Part of a small language model's weights: vocabulary 32768, RMSNorm before each block.
Each number is 500 + 50 x the weight over the matrix's rms, rounded and kept within 0 to 999. Layers, rows and columns count from 0. Numbers have three digits each.

# layer 5 MLP down (transposed), 2048x512, rms 0.0436, rows 1472-1497, columns 384-511
506398449519569574457445501551496538515591544421535499475471532509552472556380623481489534510441563494570470555516463420520545527528467501457606486465508513409478571481456580425473523455541558506508494453480525486496487569598456462542465439556467534522554515556429564559549555490451465646483456513542448485508542428511510416519487509519628424547500568508490562505521497494438481543525
536493474490595539482503538515502552382527522497569519406507419526372528482419537579540482485555523466381571455482480535370455486356597472581525450411504599509472561390501549543632537491556481476460452471476476510518640535555390539403465421566466604454504386383507485499410468501591434391516509554516436367486510582617414445587587561514623470541551548601548475594503343573540520470385
481473526500548570413486528444578493448460573447453546497421574520539407509451471513544573509594522535486554493513537502498576577508526481501568500495426526523496467515515471473450426504444491435529545527505565550425483511523452482538577468514479436509521448583508482463500454512478463456423398516502507512528524466393527517532505506537610542483450510435379542497447439436555453438473
509468606520417469425458540501406550430476456482602489480559544451473553558524567421440525512451519532455509532482533578430488427495498470508491479585499464485541578497556538525548545421429467485434419474608458503476552503556437479467538466582520499470510526536513450553475597535419587453543620347577487537513502501525548473555444503432458574535573468576548503549475458521439495368397
443548474499456462440517557486490477498473562483445593404490478459485478524516399532474472573509515472495514483549522546479473442445497495523442494471563556513545451554511469528487447454395485477442496497450512601612484475564522556497476524539479509503448450432542537545522469392430521421530474571461469492487494401433549470436512498427521432475479533528437474579547488481450478548509
449505496593542451504415515521490518555518570579521505600541524576484443460489581529457532433489506484519464473488470527520540474539454395504541548527528549482452504491522574570444532436534513523501464534404455541511591472504494532511440454447543438550502530481459472486532487570405533516490486441524526447541573479464564499558526516486539544464561540515447496456425456458514549551533
594581514576545471435486470513474492517484554481411485536540463454510449503452514463425545448433514467348472500599461521529549488550523486400478453461469464527543434561435578585508531418551451568492602495538596448542564448497600514493529515535436499568514448568497456516521523513594413539540492491420513471560394478524543428478547602467609473510512450465360550507520555586479406543493
514635446483471496524526478469486433476448458541494537393488511353453436492478503542606579477573570438462529509600471355574488570525493538526493476486483424574466523549459521485508524505502479537451454536519412495500418436502447533376483532522414501447458479558475485553468540474492496585501456531505600443461502507494449500509489405511549561469511447432534556570584558452496490568519
490407391470478506411461501493541481557568460480436516584505558482508474462525492450489552516543571511449428496404481449503515423499441478521423440457461551482450526517537487520547516574466504503490506511500424520505469464472476499446474568524519535540512519494461617533548466552553464591518503557451412493452504536491536578486478589521481525463486470495485564491521475520531552537409
507446495485429361399477502464402496523574482593475466538424499526484509488401445452456495607617480416465593496481548556511446439417423594462487506403477633465518527579490440507556590482534420573523394563452433516479463536425444476581485557434560449521483461509460452432487538567574551520611476596472535606451472593466526538554499616516482430545555442466395519517526605511585397460481
409556573552593499427512536498464482570531516487520536489467540476489466552548430511607547471524496530591620646526567508514548470386421518501521505447450452561446460467502576483486524421555580621499433526498553463527480508521495569368455478542493475417525529497481465508563395492569468591490542535441490503520535514398428413545502525503537562487421489579391503533522446434526515612555
545543502442504572517401470473534420463467412383503452457475515459498552464521563557506492447424508557501557419495451589453479373489573462519434527542582490467463561489513495642493537510448464511496511543514526515592514373539489458400501442488454630563491465542476507403467514394501409427544470459556432524517509541491483422558509471491467400483491477560427482456442439488421589458513
574486432530517575434414500532552466518419429532514473455602559403439540431544578404417497382437413503477498528454608460551508434459520508467560514470466485530554490544550450598496452524448465543538494480480487427411523620581533494516486544499439531555480524532476546550521497514572536531508493490507437431498524595508542529509474521495459598588495583484545553521418462488529522487481
516550536486476564510465351519438480562383443509612502443481536551475424599503516501478608507458388458588466573554529425393526474544474503472485561490500489487516469597592624457478468541542588540477458477537637515485473557615515506487488410523457420450584483488468491424561457491462533491528531463492532436402495538586468466520546521464534486626520455479490506586501607578536539477578
442555525517563539505421591595551441474529551508470471491425402506576471440535473451428476499488485451481463504478470532525492457536549522510529388530534448523547453499514491531532511495329555518522508439505486522432538523510503532519422547544515453462494487477598527491550544508459573514550451471586487601529460516523540501556491484566500538537556463510422544566421520551477556518567
546466472468439526455435494530456476501485561511533479560401482510504486524388507490464392488529458449475522515403479523438557535547443482543433467507458551508504485439531498532509469497485442495480495485483525436527512495494473520500513475454588519454580440488453447501582489373515456506472535469541464549535401475464529516488535491540441428510509433489498496539553564448503538584537
446506566515497454482504504498543500472482510525557533521541531520549454485473453463495484455512480460435409545547407550537529547474402491453551483478431502425482532476531472511514431453576490492455600511431503378529440446462515391531574456500460548456478476565489524512454446519540575539488465478499640518586449484518491475496438577468565465516570574502512516529501487517490465578479
521485539567532490504499557418617482522538537543554480467626558534526551544451483556430488539506392473533539480549501489463428515461519447524526504496603483392485482555490448518446592511543496524509491500469379526505624482519443553548505611484583508545404413494437495608442517458523497584572467513455542462509482478451460513455485582556555490539537431486444483484409482463487486532526
517513452494484462563524491498500616560510598651484541517564513564547455552520467442514494495513494458486410459545505548513576546499437463495420524515476509477555538507510525524435515526513502446465495506496436433511473534499526490437458523563458511488521462385523508481416490450464546451485537440491494563514456535514497484472490514479492443543483571524450486543493493471493509556480
460482494537540553503551502516492556446499425463575567517467489448500543513448564497516505511462471435428606507475514514506489543474580448528484485454430489559570497491508534485507531508455479534490485496505431515589471515531529565513497439444567483442550414549554495503533554481488446531523428474519463491463524474501544518517532467589454444527492541451500384482498511556493464463477
398624554520467566485511530474430427497502511387506437434492656428500496499548549474566532396508491398572452447515452516507546588485483467546506547565492549459564471438456462517567473495467527502526545544506494552408551517461517513498477489467437459468535525464512557482392523497483471403462466462492527436484595497524492540480574414424534475553517506471469455605462500547449575442514
478602574507525518507551560444432544545402535545493484506492486478452508523477419525533452543466472567559517557508472460444465400510488445534566484501475518481415410458512468561478480442442493591594463444542489453482454533549420454563598568491444508557537519467566449516545462483544554499464481499531578545497465520563496537522478404564478464521469521504492482501447570543509446513454
470462507512521521514502483534460595455539493446474457503549432469500499526541477514464491548450469480564531544496458550540488548481487477456496509494448487463492546522568489520417508480537507491490513491480486497491486497537461518500561487500484494584440516526552471468424446555438559547473455536534511480523489569488459570462524492572469500502471578496568519420483427507557505599520
550593529490508492437561559474424566538494483550577542415437551477471498585494483543485460535548454567498526469495527520471494620464516543460468442521555489507518525513544511522564569465522512460497429577485431514460422430455467449588485638480459468485559491414523574490512387518463495442470510620524487581540549520528361506526510504577462547466488424495484467517450572500534563495502
498519483510538592539454585442426467513506507527475467478496492436534488540495521499506443490491425565439490525514559468520508469503431573518394495448501579449491530476490497456427438459484498455484506517499554580543564622456556525505519534454485483529453478555466463481547588536480488491443459525552575533487446482429514471481499540402518513419556544478436501563483559448505452483561
391539513562577555474514520458432518515523540567522526531535532537494428436547426499604465379573541608520576429514507493468450475398375603503501390549481550356453536595489555501479509483540410570538567448508639504636472465531579523562549409445490538404601494395464397469424491464631418414469563504498487523519588452393458414533441500485476529376468515458609581445492559475404526508508
# layer 5 MLP up, 2048x512, rms 0.0593, rows 1473-1497, columns 384-511
537513550535418480430546440499530485458400489620493503521531461522495498484624581507412470477521414480531457455555595550374484456538519563516490510578457662477411439469504564553520493534551474462436501685441433394565463588488391522496396429566501548486522545420530556526431497507493595490529464618462504560444428522580529481567546437468589456434551625483536553498573449551617601525393
512527510387541497474553487461486582557529524492510563470477527405492477518499463521486469532529515502516458486507461460432515531445586503545489492543566496455494480441477547490501436464507442510440475511491498473468519506501497459441504533500527514485551483527517485469578537529522545467414515506505504491360528422493486430512465534539527574468496565483443534421448448396563543421501
433421508479516433374462478515469507552438481358432537460596628522501643551508478507420510507502483425454484532522459436470382503468423424497566471521465543572523521454540539506651579584499467553499486571456423495520517497486531493541497553436507489470370551497474464528541511520521544461516460524570533485544510495517622439466523479513414467560446429527471519559466527552496453489512
564479404557507426521444469444487555546484494558436494480477611437565557460548538386517574515479547489533548496456517446592526480539520534520477390549505560473580478508620515394477436452499521557522553482524505521556537447501494503450556516501495543506488508600531489556424520413450411530529507474482543464569521496522584398505496508523465464549465500506457504478601577439543451463482
456521546458629470565524568556504481570473519455529552451450475417498497564596495553576527561510456517431467500544482549553443456398486505513519505504414514502555512495405437538522581512438496513544530586496571514458513501532525576452565507513479648464449454423415479493520525554534451493505520506458481542541469534512573576462448527515473501468452469560544424449501493417443513447471
506435517500462424545470487451522477454480502352537593550495500537484521529520449474459525507467433473527479459516440507415530467562548436527495492492516569529482556385418445435494475518448501457503452512555505476519537428484494510425463534506424468575383511529500491501486429506566537585499431607551523515562435493438528482555538494505468455612505445532484518447517286426467369535500
477490469537504509530566510533547444503502543494481525512558475426491427487394465514487532472480442403549487521440562557394478596560529526480517459582552497556509500559412511478563516474554451525495483467486514474432470334526427540529471509450439493462555455552445514482521502533529389557440514557460521525519544510582524508559503564505457392563415527494573486490496527482473452489479
575519592514452490472642520441542539529507409520484412487505592536532563625543601438532512463550492503504514543469485519435467619455474541505543506522523478515479431420548464483428483606496503457526521467457473508519505457520455549489425502575532487478500529573524498468476472449518548493519503422472501521515442502493584508516549436425585414541498378502585444475517403517527530551461
578521508462417464495451602508556539423638572481466536504562543550551466558525536504492546498539515458507495456591596464530474387515549603566341434509474354512477553540514487485561484461572435518453369609443530383501478535437607525425515457501462525534451434627446435544573527500460493464518476502506481442552520509450416449527566463538364551498477458470494494466467562520494510483478
374425580505547531510562507528421554551471570487496503440467500479504609423558552497522489467441536515479446508516487454521504537441523576385443484494452443442528517371444449472479518561476472546580465472540534444538483529508460559471421457592480461539492542417454593464485467587570507559443501478476554555561538506476542543490594511565484528437462580423486541494441533412498545547543
449491458518508481575551544508601504460483466459437560521471480425479479512560484472460479552627593518552545595395431595493527499467594564449490473459395453501549410494466461537519554487437414489494538539437430420513567604513566497545511498607506539530475595456573447559487461543482527571437444577406464442484500540485516439440454468415527527594544425538458533482533551562476555422499
485517530595531412595494362606469490473541419497510584488619447622531594449603512335510421494477507547440543578393488462468413456452464480499465524471435551522538558463573564560518441497573478538481560437481480492527483465529530382534526400498447482545473434488555481533466454561539518570479391450487393478451504504489514514451517519593450632479414497438609427489585456562523557496461
540484446584501401601587503549493433472492436492519531515321540562519529554488470532502496441460533515390433478481515576437493463470477511568451554515447497466548564479443448511419540541520438509437500525509507460555427541586578562527476568478517440463516576515445477450404495551488461445572541461561587483420511490565511566425496505592541476361412451533460450607472406536448375469486
387516483470460553631553470422513449464566468583536521436563541425396462533514414562517517537505465515500547433534509474471415477525513489552446518530497477530553559411585500424491511454531506485460539502445540450527564491459471513499512459509533420535506427442444511464511511528575563556519605438502535515564504552421466469489547511495441516529454547515500479508615438510595521487527
402545462485485406467470568502501482382546577395530497454533500431452553594489476518607503483535462610503491419525410550585540531431584560520464427513513532564485440523486559500581682473445468475457522508519472474441449461520531490492515575465583524467477452544544526479556534526454551477490451541491539648532513486505461474540518506588460465525455519465533460419530500489513537508501
511525483455496449440524501628498506531476532465479454502577540431474447400505502463448482568525463503481590549493424537569480504413491386516532423457568504466615477443522463450489530453473512624424423461595499503510525568575417521525493539424522480451550545463497485521591540509465459549608513509496507505433591554563441470450556453562537450443558487474457496507505543589431465410361
454473416511498506576444604522472541541466513492477466439568502570545599489453538493546563502432399555524522557520489493469456537454564495512481583484549555491584426494489553495541512445445591523439522472423450496398499552486456586438565466513470530556459502505496501481459453508497508496551568540498498557448535493523506503475477400426492538505492492529557561506586557494458562525474
431495479502549470451594438456522489517511601500370515578440470404543423612497487511542459475496480522418467445464492514434488433497442494534394456479489445482486512549452511390570442498497390520451478481504471485555543460451415472467502489535526520531528557559457494561538560573532403557565511497467517477553580496470442448546524544516483464446478514464451521475505547420562528527424
485406506484454516502477553527463488522596521533426499464451440455572441545525494497572449425542545489480566483528518535477391521591408519483510439549522495501464534526552489566586450511511512538506430555447556487443525504484455432462532554537485549506482561540513516511461484551539496424422497467483515515545434506456500445482475462401568505564466487480555538492555444414526563516546
389478549487437621506524559425563558597495442588519596465477438451606470508504508545531447555510433530495512507480469563481547523505456598514498390427480478554602381464434423475506567526544541519496539560464543395584482486430530507442512502431495404462513532562498479461560453502563558521477562531490473438480493549491492513595593511476496537493406531491506474616545479549555488576502
485475500485504489514519507472410480513525581427495488545487558513537519512465451498516554447479500455585490360458500452471492398550548465401457542545554393408366481511544556555452540488510516529554532537446493507476493467486535464476480554514460594527480496497559427480520521530506563512495548487498468430482503478499443483444535513493461491463576471452475561521541527586432472464491
497523507473439385505453574470493536488500531484479468521495462512450557501428564476475521459577424514510506523531413487463542469403413398599464487483415410500561511544450506506465382543522519405507477517533557498503489548587414477519647533549590489486512563484594525443513541520469566490496517525560477453534547499533554521576506476579520431489446504513497556513435502584487512440533
484521538461505483508553554410593422435523448509526487475553424393473484509562430471518502401568533389430492444522509581506510458425486476564475444519545501430521524508504444549506546462455443512545470575521491494459507517482514459541433508537365502517418425503621562491466581487461478511478520510499484490459530483622489468470465421440369434511512445494466527586508524493524528555523
452480468431548551473487482549474565473523548530486518564505538533500413466610511499448511372463529469460514462521478521555540472552479512499566453526525392580517448554501589503487516528558471515502466533514503439488510452486460544434441505544524484442567465541536461530488571498527565557468435536548533454475498524571514508535530522477409495482578376448487517615533549487504546564450
541480582581446545522467500507511523559512428444520485507550549517444418394567487429560506507509464521524496408477468475497507469458511493497506534458567448489455494507532484505494479581523501532490461493476566463507572524461509412481514601600455558497521459437457595455563449429509514423506482473420472494523429536513501497508477489504534555591539519548546488427495554519402495495473